Part of a small language model's weights.
Size: width 256, MLP 704 SwiGLU, vocabulary 8192.
Architecture: RMSNorm before each block, rotary positions, no biases in attention or MLP, untied embeddings.
Training: a variant of SOAP for these matrices, 332M tokens, 5063 steps.
Each number is 500 + 40 x the weight over its row's rms, rounded and kept within 0 to 999. Layers, rows and columns count from 0. Numbers have three digits each. The size before them is the row's rms in percent of the matrix's.

# gate: layer 5 MLP gate, 704x256, rms 0.157, rows 231-265, columns 128-255
# up: layer 5 MLP up, 704x256, rms 0.157, rows 231-265, columns 128-255
# down: layer 5 MLP down (transposed), 704x256, rms 0.15, rows 231-265, columns 128-255
gate231 099:416477501505501462407464526526531471506508533529429534596509459529492584509564539529517551518478463550539512481472504519563512457545527486480509463425485499573476516500407508512517602537505552509511486530441536495482456510498549489505468495417507555505492463469499532469540528446489514470520507512497530479506537485562537532546487544527558475498481521578443516437442488438466501431455
up231 097:458437444526502508431627501521468426467432492520476517506486487459476480485484508529536400524513534481559468505532503560489512547473572557471443499563505433491468494430420564536494569476524497566527501512576439493549501484500587510515483448455518481524560384436505535563454485507532540506499435489497474501467511505495433555538562439502479484488485484551475601486492530522569500532554
down231 100:508543543542491464523478386495498485524531525523482495478480475527569557491550468499488461499441468522524494479448475455472544477548508484530541513523529547577444470539486511534481573534564488536499470523435519417504520529517528471549496540469427497508510512623431491539562563520533481483497495475504531515466474501405480563491464536462454481567439539527526477553431447472577459501487
gate232 094:437516523542464462488504470525458487488533506428549509466530499531415492554555508469558468443500518440487501477476546481506484494481421543484557538444462467478504501448472519549527503553497484475546495460534463488506497502477527575601517538511517480514488532399447580526492508521433423492545537528479429479451466542537562508479489512510508534456423443603529479524464525545442471537624
up232 098:442501534501513500482428424520516494570486511484509427481453523427494481592596509515528499506505476525487550522432515457474506515552479482477495464504523574451409475456470507520518460471425568495510402466561541461522530512450507525481497535491481389474502522539536524541536512441506470491529497488531537509459458557541548493470443464516486457519524475476470505543504523539554562494513
down232 098:550445498427525391514575513525470517526584475536545559564532511440471462490510520469517508536441520486505474465524459459486495574516528459507422472461502432493497493540485454526565521451546486503467513466469577533503447448421495513523507578521500494480521540501493461474473535533561481419492482451507566527487474504502484492467602491505463540496554484509445509559437507504530539466471
gate233 098:512536456485517505558481528508511499523553492431456499527482486482534510544496514480558502522500501469525514445535521455438521584539532506536503477468531521497419522445543517562522564472504507460480487493481444420549476503419546509532400502556516564572527458380517490556556465521512507487416572462453498526502512459501511444478518545549456520490507506455536414479510442489440492407506
up233 099:481514521522550516449521485519519474430431514446412466444470413507547461511485505510448539513480516467505484534499564441484438516556556554491544483405534550513527484505498509464489489508450504460510529441400474449412579494544456554500521478557472548467478547460504441561501568539491489541491513535527531540522522515504495513498506563518494535488507472502501479480491429446427469535539
down233 101:469520440507528508428533466512494483491457476435523545520494486441469531495515531480423504510429483508539447565480490536488566506459536490476510539455460505501510496464593528514482588511558553468533484545460465562575538557485532541471529457505535488505508470560508517524531475472501540507526535522537485506505404459547484521497478428531480498552540416451584493495560496505499503498508
gate234 105:477545480591585503502450502509451474477464465455427567459462521567539460464501493536498475583499497541511527554516489546460470468523562501427486472521466501485468495558502549447651518503463520422489553546495475494562490435495440486530463468454544466529493492484501519523435521522428529467539520514526505540491467523435487473570539511577536440464506499523513509524431471473539474494469
up234 103:485523461472572497533592503546500496458430418511457549460524574531582450518488457479496497487490512497538513515511469446426526496512486469493424462503503507495487575545466566510530517468456551450558489485496475504550415480561487489438432471480449476500531497539485485549536503489485517503511417489459471492490471505494495506558554532542496454540464517514431563534539462473505507531461
down234 101:446438578513506539443535520475516399515575461507508482461462473473509458522501490518558501536543533509402473499493545457514521483443481532473510487546510424471435512455529490489512509522554472564525514538562505440449447541499520493539520444541459548441565518481567498571510431492514492514496544442484539535475474570499451506465565465509473519561468526521548474474561533471492397523454
gate235 090:490453493506457444499474473580488415483478484541433532441561490584532519452516494458496427553469528438502536513483492460524537439541499518499574438524500520430519474469562508459477540482509553494487474506494568509560504551493518520536428540495522516461556486537477531411554485504523546526518545506471455498481498530460500563510499502492461556487514453496534525548475464532555561471501
up235 097:488498461473442456581550507499488498454499543496513551480417514543473469570488574456489482488467509503427580481501481411541533561479504607469502524549439451556545475503541493485478492565508512541462577544511520496491549485481455472524547613566451488504587495503493508581434593470511525495509536492539561503480510571592487551437438585524463504521533432475473446479532540500502528561491
down235 099:466619448504495543472482515546540448511460464506474485439526476531451521540560462520610540511438564540453506466555458451502498465461524469555554443524520488490543509502500520525464531510523457458411480494555480462506467491473524383545499528454491514438444491459549481519486522528409527470497523578561533518495485450496534481490565482492457443544557465493460533539523539480473523508537
gate236 097:443520553443517495503458481488471512475442471582453563497479555566537490507540543511442482469524531450465501477428576456505508510502533485547425513483486489486449415449485556411566494485535470481460544575517508523436522557566550413520460511450503436500520518430429432439585520455544464485553497403521444475491495487447422448471507485525500490467446517495500541500527520573519452528583
up236 101:552451521493463468538550502483506510533531486529490535513544503457469531527449489456553516512444507609535423450507535538488491468561507547448532490567499496535429532557488494478419503497537519506491523401543462437548465548533468577436490524511469443516529512457632452506498502468485531488526427545491557503500509509446460539430429480515517506489490478511464536492492500544495484497426
down236 098:550532497443485552448515515577516542563554471483501471435497528456494479504448539427507466520481458577569504533499497542496491480538507535493512555528440563416487513470516428508430494532429501453443510505476536480541463479525467465458467541475517544534521468465592496461427476409448454532495527534511519532469512529537475531473474464488574447451493550448552494576487534481457481493479
gate237 100:511469572544507535523519516501507479499543615527509527456550402497456449497424489408551447470433448438502508502546505442513496471490417517540443445504502383556480440510516521526514496466549477523499488484512468525468461592528485505477468483490526452530438450499472523490467503512510513557505501446460536486552546454458487534433560477533539524535404468569559489464552472496430529536493
up237 101:500459542474458559412458541506425532499547467451469550442487482574401488527539510566551522551459465525501480487479478512492582446515498575460501465479496544496449464471590448544495508565468518504464545475542532486490471529440494492479474464500483474386500564493507430449442504571525472495528566421425470493465457544492514574462512466528579461506550541527480489423454418435439464523522
down237 105:510500414537555501464509515505491497498459503532524438464531497533484476516483598478546554490445483484455473441546487507470463498496526553467438508435437481442462483485580570503512548484526497448497590436543545538510493549478554508557397521548478445410529448485438555487492501401458461552545490453500441494506482504448539517492495406497504407520488514509537511552535472501497503497518
gate238 095:428509457444517435421525560540478511461552484498482536464556509506492462453498512489465455558472504529488496497506467496558468432556556495505417495481514537532513509555477515447441523465493480495496502397485499515564496495486507500553441472551488510472424505476556470436509489474497497412495490487424492528460426420531535482466435542490523516511482489571481511525483522522482541514483
up238 107:531520513479484565532488497469474478511525474526524442536434471523515507522514542546560490515425545497557480522450529570469460504453453577445580497556463480508527430425506536507508530491532467453543410493443506474526513469477487450481554497569483569450436523419441495565465490520486502507488473494476590511439539552429470479457566495524520475435491605438527485494522513509521471474539
down238 082:471485554458479537572521456499497502494457495491482483482459519506548455593596465459470501492488507435573507464434482486520524505522457476523546492539550495496532461521508528484513530499496511566508554487454471499486528574496457514443538440517502496465543463575509444504504537476550488572480469466530464584512532489408505617455426477518512498497533486479504525546491547491513448489488
gate239 096:524525521510481461441523472466421447581535482511479475478549486517502500491546535482584525544498522536493525489447470463511503430554453460521535519579424560521520556580522522507506458553511499449519431539550527479536463513452539540500530510446458495441463577449453469527531421517502473525510525479511500418546491527434427473474477555482483530423523471490547468509454508493522475554542
up239 090:461495540540560529552537500527522449417434493436441567509496564576537520483411471438447485487503485478554507543452544487506490556445476513536489579470482510493558494525472540472571517470522496439470498553490532524441577496481565487590526466506503493536526477493526511630537539557510407446510557472461512504549450600435458444588500453566480486470500494499427494478472553518516475478440
down239 099:418451457504396473488475515457547563484561481453532504533514430542530536526468525442494544492536539468563408456495400551474501505460478488464459458551421531541588532442486484508439500496453464424518536447443430519550474473500480556526540502504485478437510482393474493500506468503471520467416466524506567474442460486493462497493489515542534522462509475509437490495431489482479530452522
gate240 098:543548498482542546455525514450437515535572480538427448546502464549508590449480626492555514564454434591486517487489487392540507468508511546500456444514498401497401484457519480503443544519507431538496444471474464479538460435537590484498501525472507527526517472479472477523460418486435463437472579579504555560527477503478537470538487536522544518468502478482477437511477530463499557481567
up240 097:438433504508490534471467539498529456497490501486493486450508466446513569528476406501517487509480526576510510443446557543418502465497520512482500498458449466488510522571523540516526499555500557513480522533439532505493526605522495489461411513472508522447511449569467453515539535561481473521429566505443549529441603498480532476550484495547515395432487497567494468416488543535473490551483
down240 100:557500495492489485523507455437469525511578516517585548497505573438515403510510465472429505447578544480511464526542484566561496494538407442508529504526542538480470493541472516507383449551454503468518526486500437517536449505440477497524563500451534449482450516456544578572428507525402545507528487531574426474555531524470470515444508419532435471467530503496508480526499495533505489545468
gate241 099:519579529484515496477490408485518541467553541563495514511479485549525456449525433435497498460465488532572479544536570497445591523485446470438429458464547513504458435493544485503520543492519518538483549487557490503496435545464464465502461457476474462447521519471488516541545464554553452490560480506587444540533472472398540529439527526442545439438498556433550528420459490523541504536488
up241 099:590448586502480485522501447524472468515528415444539546459571498497492501495489540453513517478495458519496490503555493526542494526483440501543494532445499496460519507461506491519559510538482488532501506563477493547458474525499521438528518528478521600460581507551535458440467537519482468497523515477435450565459570461516426553574492563523549500437482430420515533478531483434466544452476
down241 102:530476548512428495504502495537560577526457444445543518512540490522461514508591550435465541443487563439561520453468453512552491505519516461483494546507532494509498480477542469487446497565578500449466570565499526468468478468393548488442476540432568564452484483484518454492429465476581497564474510388505442503548529486483487557477549562509552533495526439491513600496503541497486532427517
gate242 096:492568441494532539478547531535579554516464500503568491496502502461503533526520437405483500439485472532481533510505541543451473503489522416550486495518490485541517499558445509454499542495389522537460488546539516480543477476489504457463484489550452494553635415550570525464520505458549525463430497501515507494532526550503519543585516553438475498468506523563440469497501488527511506506520
up242 092:402512502524506472534519488575457536408451507512530470433455499498492518535451535452487548528488435515554525495498502482505472571521478483472488517494602574457529480473517579453441493503550429526522472501531468471511451467516526560494495489508531480479469469544475563447542516474499484517561535529436444531506527475577511595459468459544566511420432441438486462501437472508538457503479
down242 095:566466498542491467543422492505560490504531425448540572482511420517481431527433509534460511537482519456521460477529510453458533474508550561479467553517530494492497459492493526545505457471485512481506558552476493457526556510549508569520496472485554434505499586423482575460542518497535532557544531511499429503519500477546463525439551465452501417481530418483463521498565488551563535512486
gate243 111:459546521450463510552496486538521461466508512512527454536549523542426565529531487529557533555530531507415557485478490508537490500488501481457526510610500495542566448518504481486459528542536498558581534557474532491501450490447500502480566426481525521496458450469513550467499443497477518551497462506561480490517498495516460517524484554421531498505426539446453510509486588460441609524550
up243 104:492427418474459453505515389551553459485485472530599556510476523507437464543470521443502512467491537447496517421522517509483497519512492508496551450528459502541475497486464525517517491423482522512441429514425544447514570467530471510541501471596507540524473462539600512553504464451502549478522444546453475504564475546495406536444492438516506493545448509529529502520527534496542508573487
down243 107:514448534473522479407525479462571561484492531471487495550471467468528538500500576460516452457441437488481505458534552465508507477504436454490518485566492503476570482489522495428457566516560549558543485509499509519501505471480521504526540459485524532537520510482484431487481483433506502457577540517561483472499460478554453577487502520464506460613513413467465493491498453560499498569496
gate244 102:457468500493389528495522479488471520602546475434509463470444495490526368526537465493560453507466503475553465554501488477425450479475512579496511492524517496535502458428496516509516537539552453538462470522407455512586402437510473520535521460496431537539549546493555508552499479472512517476514525482426477465531454523447559444558479572402505489492487542480538485500549527512531496509575
up244 099:517458499542449528523434484524482470483520553526535509504468491464458526487513519493466516453542479462428496440514563454484461490499455503514445522506493491451549497495545473458538598571457543535507433456527574474521549505521480514473501495497514424506491432513472454528540513512467414590475554586446493617564568531555469537523532537523428529497581447495516503497460510491413489525484
down244 104:435479477494515464397486563520424530480463508478551566563469529510464503474509551467569575445497521485514516514538515497484449500542459513548494471449481576496549559492462543452488490532474551594497474511528515546464557518495441511494454410497565477508501550433489460523439491470519567458475465507459491457527505540600535583489560552479524569501488457484491478518518483501439514520452
gate245 086:390508461456518476554559471524538577451461584521548520458576450542502524450439404540502461572539483492445516507484501512503559476573468481486541510418475494482515497478465495465450530458467489519521514474472546449486418535547520478527503490493402457489448508508458497514475508521504542536442450538511519541534482476534507468498513379530474562420479484500538428426466552495527540466575
up245 098:462489454453506437476468432570545513491563482453530568455480552546527492498525498571475510529548399501517429598539506500531529496504447539527485462505508522467468511453441534514536534473518512504501518446457541529481461482480422544481478410457534555472566540487462491511495475527499513456533519458440547534525497472556555548464558490539518494452527513518507427424536463488482546540547
down245 083:562473563513542512488534484481536521513499475511468493476437475474448506464548476454455475446503497464545470584548558467490551558471506538473536484525438560530551415537528500560538504508470481476471473538432530527536539456488430455423514472483489469531512505494482488476471482498414495487440520500472527502499518488443575492572554543530551427532475528462395510562473436436503488516500
gate246 097:532475507428499499530486528495499482445468479494544527462503505573467524452509519445487519541431489479487534402505528566528528453474480549478553448563492522439469488526507503512524475497493461498518486515461470511472498518527473536529541484482465453515457521479509443496372594588434527492513458547512490465498455545609478511511453515446551505484494442555520454463492528582516469483471
up246 092:471466483440533489492479467516510517449538524551488491552425496514561446507551541424527570528517512481605516457501495527458504524505431457555547525494486521518453438510476529573515452531387493457469516526585435426456423500576467498448432490548483492522467492483517496519515510524528523520426442547454490511512407453540487543478500513455531525513463508496499474515513434584431534429489
down246 102:449528537552476441423531495548540567508467553451466502470531523406480467475490449531446503507563501539511486533530482484533475575427553497533462473553483479565494533445585483477426520519523534468534482484547467459536583486457635538512564441453500517503507493468469492488501512521505488525489499471454567513449500490506496484507536499582518481572462522528503458482528474490491506597460
gate247 102:538457566506464462463410508455552539556446494477483522481513575508573462511527395479542551475445513467462474476475508503498498478475486404474436492458490544550491575450530463481445540519477480507538482454455551501507427570505523505497495524491415467495543462480501500608546559488407483534469485471462402507431498539461597565471513444467546511529423508515518578500446506569436494549542
up247 098:492536462522593507448491502432542479524501507576489490544503540555541577502538525501489493500477499543566466490454503466426450566500436503500440480471541516463518483490446543585488486504517539434543518532524492522484468581500464489522570527543520525558490511499484455569483448475450447483486547544441539514535503447612536545433544509500530474451511476444503530402510456469482528524482
down247 101:534488484478506492520456411408573532531495534518561541525576513556485480584498546437533466494469419527523426543436470517546474459502509491515448534463449485459565495537543468494495470452444537461432433517470482467443502511533576445523480508481477531423572528497477484588438551537518477544547469502484568501583505490524466416518437521435477500522493448503492509473520481497458500447568
gate248 099:536488509519468449504610449479462549503521441520494517524480497568446537513480560451543526462532503522449481480496504543479444475556530514455456431477491518485539510592500449465532425499468497526500505427530452480488575459461497447462532512499526545526418473527466499497516471449488429489541426519499570445516549468558461425435489480435520455541511453455438550457498446531512499556451
up248 091:511516456547533550509417533454522542480473534439552464459481563456508476477439464540487449579565457534548510515568552466543493556520504499490476523443571496448472471505452472465502513574513423544520549569451558464556541458493505495526353453526476519435460532483517511472464497526466531501501512554572467516554494530504597537497565466486477519517527473497524443539562491528415478485524
down248 101:560519510594482534510521460484463528489514543473489465454504550508534498533458438481482541461516466414397500446507483511577543532548476497518528477472470558489491529528434494523532505500509485442471477526481463489484429492488526477484525584559519418461533486563460477509534467535452470427451513521530550541502501497512549481533485482524528562500525528585467482501547556514416503492529
gate249 095:495507595515522534524502488471523401441480476470497501506518548484427481533527428464475439499515535565433532535434577497474492466510493505534514553468457559540511516485468483524554498409534431456466502536545444547454482508463485477487508467371508472490519507543490547487547529586498519485421459445483501563578494569560411539519566457480470526497526441492562520478408520535441549540463
up249 096:521557460488522496478481475420424456554530470480465539464457581514440518494484426505458500530517472448389486539517530489465504499554514564502517534515478513487533513461444451510487507489504494496470507501492473471434536488498491472444512449454586551542457563454535492527470508458518467467447438519588530551588543568530495489376491522507514516567486491511479491464468472546494499587530
down249 098:550453448405576535536498514488473439458516568484478524557524460504439430454521486478457585500482485494558434464502515525478434470476542519518502486514548508487433488420567527497450481533462556516578507468547541453545511498529500448526566472558480575468526485487481500483527544509470457516513504478481493466443422496512553467516414510461479438507549458472473561471529496521516499472523
gate250 101:574536495493442469533541523524528429542500517472492550469508541527424470498458521523464563510523523491508495495557507468533479417496438455495468480491480515492494515409486496503554444541502497495522540544509501475485502390546514482496432472470476499560529467473588514509576473461520506438449585519524547505482550440532506456435499441432494524452457537516475544577517507503491470449490
up250 094:473468519470525530511535528462449511458558460419532522539535518499452531432484495468486532495530581536419497511481504467511523508457471491551531549472480518475552513494422516499551556459527440481533450485530550456481491536460521526447520493463491486403490573557433580485478522501564593472499451457436521455492565521544536526502452464547463562504541461496490521531523501475493489471453
down250 096:514440519510477538546482577526499516474518463528551507530458482333465455501532479543430482502502528475498528503531466507517445458529559531472523487456504516547512430524477504502500505524458536482490515573465437505511488465504450445500516518548492458416510520486546490451475534430514574511502472553537513510503366506511481459451437498463535498492508496534474479423515515432588565494485
gate251 101:555394490449558481520500535488510541483518517547551563538583628527515479479503442515545510486433436573546509435519506507480473511418526435484473504606422493486484451486514443489500499511486564545444437425548564571474492470570494460497487471467464465537490445481512571515490570536555552501478585539507541541489490465454474492500466479484498462515398494524546444508556385448428554509474
up251 102:436537561541538551492474485450605466479508504428470468423463507479532583510479511489471493528509493488447495479520533501518526507535486525508464485499498456535511561481515437529572432486472479540538530504438500454465438523406498486440488525436548520527539507555445536518584473465440516503466471451374492468383484573519506461551513481526524452503517521498555535568579473522533471505554
down251 097:481507473519498555472491580529487508436448496542451503542451522504502542528483553548467513554477418497469509482560546472487489475472454534511533489563465516517445450516515481558506531462452503546515446536534554468545540503450538525482534524573566508587468523522455504472488555412442509452527608501451529502425457504543517496534466566512505493470505474434477538577535555480513477507458
gate252 096:498466544488518504488531525513449474483459420487514472463536493509478469504489508500407463426489505423539504440546471414582512573462513456488550482471501511488539485476530491475512499471525511461491530531490514495552455576533503498491451512410528458466494567514483498577467509503536555432513463462535459465419451487481587413415504530482535471580508503539463543510557512510485475458442
up252 099:492572439441578501478439507435455552482429501520420505463467477473528497485550467475437506481464576414416523479516521499515484497499470494504510478501496484531497500482538482464475519467446546447470533538527503506524458466535453500471483520428476534476462526585519481479420539486480592473459494466553456495471514456509584510438514416497458484533500512517476454521481468473557479509546
down252 099:512499535535509464520514520527472509521477459442534537517454537450459504484517579516436416475476482487471464521540483483520509550494511523504579497503516469540511471464554502473471486457442554461553484534608520480451457496428491488464493524466576522407480544553464534494497519591582536503495515488517543444495510479500515454463533514482470457569483440514473519524446554562522528493545
gate253 094:480467503507457556445427546504489519492497472511496518542477556508460544500472496455476553462530500518483547556523556463493503552502521537466421480453488482482576456468528458472532488518537564542526488414493567523550513469486397437431452379480462475512540515467477510490563513453473455515518487548497509498498513495484498502441543428534486498502494571494514553423527474467581472509406
up253 097:475485518423513514575519550452506472423489502425561598501515483457532508496502491499527432488525576481505497534475501500520443471475500520418543479466552471524522568541504483475415451565504468512547521533518538481555421464481430517477468507555561490457486528541495520536441511445448577466497499468502488513522471519412462502507471497552532500508496525510405453536478493489517524499485
down253 102:460406471529493407479465521542507487563492547415476471492471477482545538536449536485517511517580500499507486522457542507509481481527456520461505496591442503570478390478456550539510539488519467501530508494497527450494520496483580484486555545481565501540495478532465498446469489402523509515520515410538537461425527504474476568507360455460512517537438542518526534441502490519491472538495
gate254 099:507428520504520544529488486520554526455543490465604469480545559417511507443492475488517511519478519497499569507520547473411482483575493453463549507550497495521400572519409448490416467548526460477482480505502434505514573525511466451533427469540487521456517495471518476501520579486518513468475535431565492507521432442501463523441460546506454519559477469471579509519579512534465486555486
up254 104:495480548535485547444561558541508532449496544518477505557484495515448573443478453579432491521443505481478457486518542469423474494517516515556472537407510544575504526549488501452435600384499474494441476542553466476540446518425524519534530483506507450520472549524501421532512499433550476533507476502470455542555505532532571555548541506485487509512502495453509476509484491525471488531536
down254 105:468529503494455556569521554504455503517502517477510529548518511534501481498523537546490492476543515450474510510508569529552503454461549519460462451544447456597559511570493541525581462493529543555507495485481489500552501504445515498519546521593500541456463481508548461524492444465443502482538444495524471512517545512663462416555601516548493496464513517435520528433445515504561443506500
gate255 094:444455539450556503500494495501560545522490426493480510431578496575547524489428492605538496488438520478498442567531556507509487554512514485529533521520542461530520518459452443442548542488524545549488472594517515567512501524515540473521517508485459540503514513547455495546502547504479505502507484525441467507481511460481485505536529529468500516454499449500530447599564486486543485440547
up255 096:537465472504505514472553536547518484503396607562461456521408567461521508517443471537466483525565472576483525498478489564520537470521497505477510519403477477543449427447466491482490522426526482555538465475576528487491514472594450481494451546506482437480410381458535480541541466521493494525481506485552450529476465465483501499530554422508501510535515531476553524544489521493523513480547
down255 091:595456507538511469528488456510523533461581472489571538546495457507578434535588379456476510512396562403540510484562511457508532487488573497500461472457452490532520482517482589505560538518502515426560498489437482482509459494438475457464478469497534495514476531513556513471485515487524492479430476497531457494447588528434523472481448511540529479521488524499462470518526544532590528542427
gate256 107:504554488523568482438453368443458474530511462461471558511511548442497512484502543477555453500538449524529515530533431481533508585433560481537511502510542575436460494477500516481483492439546510563464461524564456552529451437487510501454477457509472575461494520510481427490448469454456536498474442535499466548520525539445514450480533408550449487515516545509510468514541525478547518527477
up256 105:475517492510471464518502513464547430529494493531433514490627465467498492526541587473547458505441464537490549511563487513511453496535411517460529496554504484468502499471491440581521480492570518527460518499459553508537568524481536371535515450555459499457562505510517534486493512545513515501482473475485483551505451498575504580483444454491576484527474474470479417517534533543549512571529
down256 103:550503527486450469462548575490547438517583552461581468468474485487557501516490526517479443496455475590496493466525499517443594459479449528521525518574488495479492477482528442426484542499511492478509556541442446533471491515551539474482540534540444556549533436422469497492493482479534497477481435509506503539546528517529475532398486467500531508518462536443487519504464462465500486535472
gate257 096:446505483486482512535503453529504538546507541527529486491441474424576479542481470466497472530502462500561387579509461504435534500501531449464533487506571537456477480552476491497454507498484496473562538397516481510529501443435533447497505477550542428543518418472560469502512519521481506531521467570449519514502528529557446449483510547575482448455576567435523504443492532454534471521474
up257 093:550474508432418528429530519535458547498541547446543488550498513561456500473504472473471459474499456516460393487508531546503473511571504488499493458434541405480533571525560462566465469527480445494422524473522454487533497538506484528445464484532576543455550528511550436507473570476503489533523484493503545569450559444457572597464513528497481443474490508458396523449495497498490425518452
down257 094:484569517535527587573498534448500428469498511491463503548585489527530458532437524514540515499561514485507485477469495479436475556494479586516493531461487527462525517517453495400547453416553497476506545536412482419563510557537431534537554507446436495491452492455473484454493446459512457472526434500569513486445530515506527491497504457474505496466428468507475522528426563576482492446518
gate258 104:461484428535528527490560530558555441504519510498576445484540443509465552503488464561472614471440532533499575518486562502477528498511514524488527547411506503567472425515537502478547533434491523501540536462471547506520512456475518490483483508355504543490572463444514482557522486474579423475571471481493538439599566469447463501514539479497446453538512516472499522484497478475470513493579
up258 101:530461483461476399496545504531498486579419497539502540452406519604464475508545514470528451495498491433513494465482487500555575469510483534516525574526452463452493555500532528522420471468553521519502485541542536564467542517495515439479508520557457461446512468480490461495502558515523545526479477591563481500497506504496495433451504451450518560484456418464451495480524525523476523516427
down258 104:526525488531547507509515589507519479485471540501510550502528555465512541503459514532497520487521511502492465506554528560504463492572429515503546572497451581504513417514564471482471445555488552500535451516432540499554508534486434468525489510539464476469575476437555537447484568423517543436475551492521507465491502564559485527531612508459471448506456491486444510474470480510504535518492
gate259 092:467541509453527492475569474472521537496531463531478514495460522528448463506513498464521458448538504551473504493557481519445530444515513472486531500466428501548486508480473566508461470549465433518566432555521453551451548438508489486551518518475531463561507503513477514491524538556422515527447419457484518493504502434484524492480479471434539479615458462485463554449435559469502475463557
up259 099:517525497540499537485431561551463588527502514533501474506438497499472487463555480560510503571461537466486552552511499531511536467539485455521481382515483505529467507503536488544455458536455484517438448605506485522523488522528497506601478541516490529515479479542556483455505520506537476462555467522474460449433530500473543521452471529514526482466459519502435515567501488489499528464487
down259 098:528511469562445563482569536473518500592410573503546499486593517500530548496510442521487559523512477505514506545468493475517525513478528510422461543484483581480495484520415545488542486447457530514456495423465518479504543468479524513458574570475481532469514474499563460616482486559475495431560613573492470549528591546434478471440486484549487522439561508548560502479543551472445511499545
gate260 100:487457486513462573431474519512468497493557484507461493468507507578557485496518505522489484458509548480470513500460497527500562554511491458512458513452507472486510463585505500506487518535432583507539550499488538487549545481481578505497498461530496546478419501468551451522502520553521476474509453504537469436474478575550491457501522445521450512536589449404512529471488591496466476475471
up260 099:520491575501488560449515499541447514520519500424480582520512453504479402468455499553451529552487467542502459516460515527471519492559487512511486519489428431476561484495540526469449518506436469477465452510458498484528586548480496542537505428466506540469498466523538556448523501518465521498471481506512576522533433528561414540470473458548515536486524499469494488502529462477503463378502
down260 095:425531493502497523548525476499529504452466444526483487481495518563487486546524547540540508563552403562528519563491590533511542462508548459537402445503554541479467493496481541549488528498555432594518482491510496458463469516490490470509533484469452444456476480459457435476503506529505462462503520466569526500483437477450437551507515498452539505451534395544512557531445554503434404519500
gate261 092:511568455436425575522547465503510469540450476543573534459503482497541521525485458474520491507388454465479500541463495493470481536502518531509555494469489515532533501512539502464563457574471514505435544491500458580519523536501512467536529529455524471499501453518467474467511536478498580503492548507478512571487468423530515494528462447529462525532429449488509535542541475450481415475477
up261 106:486509472519519545485460448453549540514481481486515516502442518529524509548490406543504459477460564447395513468399513487452462439488484590475498413492528473515478571515494442516538480490510489406477514472465469366482438548507472557511451497520538498478466404533544511506541478526437479478516513399443525464452458477524517489513533465537522415556596504506541483475468579465499537474522
down261 108:561503490476501475487510513465520490466512558444536515493492507498601519523474398476478517514456528536484473533370515503429467457465489533549480409509506522522435590441513460505526535490480465529518534464549509523462475606508408566432463527430533488501466421494473502508478461549549524485523493539456519575509483451499567520468516473498549522526507552439499442465428578521533497514455
gate262 104:448452454434560512545563481483463510450553542442479544579477505535488448477476523542481506443495496453494550512518524499415468479545432494487445485501467502501504517490532534496492477506509518501528617487487477478495497453455393454560540450520491447616461482485482530492491503503467465476458578505530473461470435440402562536510456467546542563507428524522514524531526523455498519524467
up262 101:491557559447516512541461474520515569430511475562471477547538522476475532527543496475436522493513522561469503480483437468571507545549574511475473394505506490443429455483515476561585499475473435474525367516385548528495514547487566507477539482553470505494505550500485454485563516489494551540578505485496486530473549476529508563507523539500492522451578542437522469450501447451493494489473
down262 096:485554547541496505576471460536507462457531522439454452474523500480492563504548520495560515522511480459502464468460548502481511505549532504526499507483454468477515553507541520504437440462577497495512603467461462478561539521472456389494514505432480551503512529544437525478550447396510519543541465472530516577505505488493564510589439581503543450473472490508434497520467527410452471479508
gate263 090:503513438532423551523512568434498522499539474431489539537484429441519541492500453426528547526506500453521525527542409539490504449548436489464544515507466541493476492442426604414523498487463482548504518530465506538531479533590465451484517517519487500536467492486534494521471532494423480507512488484467489520501597454510539473533505469487507450549404473453546460476545440515449425460497
up263 092:473546449494469473445455496539521507467453576511532441525437523483534438424447512415474460481538501536494500452440508425579524473530556415532552549442451481508473496503469494511553493452550485494540554558502452530539481459542485460488505533490503446509557531486527477506442469446593454450497521481553480531519502519578516467465523487592497479524553538509440428514429385570456543505514
down263 095:517508569502469514494480509547458478458505509532411500494493514546468557523466510536581399549465483564522442452490436572470478522452577499436455505525449519567434503565445442530511517493545543491467472482448425412535470536486450500502502493472528529521529455492394530476515536441491478564488507580509523521510527537534433474502503483498466426482531488525445490480567487483523495572538
gate264 105:504555541493492498504548514477490465466486538506547487477511547538552471550470476464462499566544486491456512457486523534517506536562408498487500542459489470486456547498479515501480546468535432517554504555433521505527520456510490520475469489549456445557566536498495466529518576509497496394581577543502455433482479559450512437490504520529560470547555529457505544567509568532471524512553
up264 099:547558437531429511487472460551486555560600481523520518526528465474467487488548472502416500491460452492524511470439463490493490513531492478505495479491434447512478520565550504485443538541506515503530499457518515450459526535464546519533479522584554488526558539544500504552559525483507534469519453514577507489509563458470447483493496511432525482468493513472470398444572465433450471485455
down264 099:538466502475466494495502475533509516570566480523519528546560482537461587450518492404497468538502474444529523489515521497422458472515510525567470459521504528502513438519535545562493506485558505498420477458438449489462557559523511509529561567537500472519484484500507466401471580501530532497413524573530536514518571483572478572464484509486554475531477506500529505470480471427601581567510
gate265 101:506480486536517415479542476504572406540512569496427485512513494570561526513431459594508486420536491521447519516496585525498477486583510482547503438471554544473486528449518494512490532499532521518505567569485504555615476520443540454540521456473491530521476518463478462501461533481498521540468484462507493461473539526451524470426545444502475525523501455510482538539537548447507500527512
up265 104:509503503556491472457580510524504540581539423497439497471440507523532544456438464533463434532438559440404514475464502437447503457562521454524473541411495519489509511454493505559485445496578528540484539559433530451524523450490543505483509537509503486467489457459414498495492529472548553463575498527517457531481446530487504465459593490520447470505456491416518492548513511477495490567483
down265 103:467534610513560557495502538525471442487492520521515480540522556499488505559411517419389540503462494505487518459523459483520488519501464458543566502500472459451515495405476529476410523467497464419537479439473491528436480561534495553519496456492493529523517603491444490466529449506503498506502494437506535504507449461465524561567572569557511497522528505477476522535522446476515491566525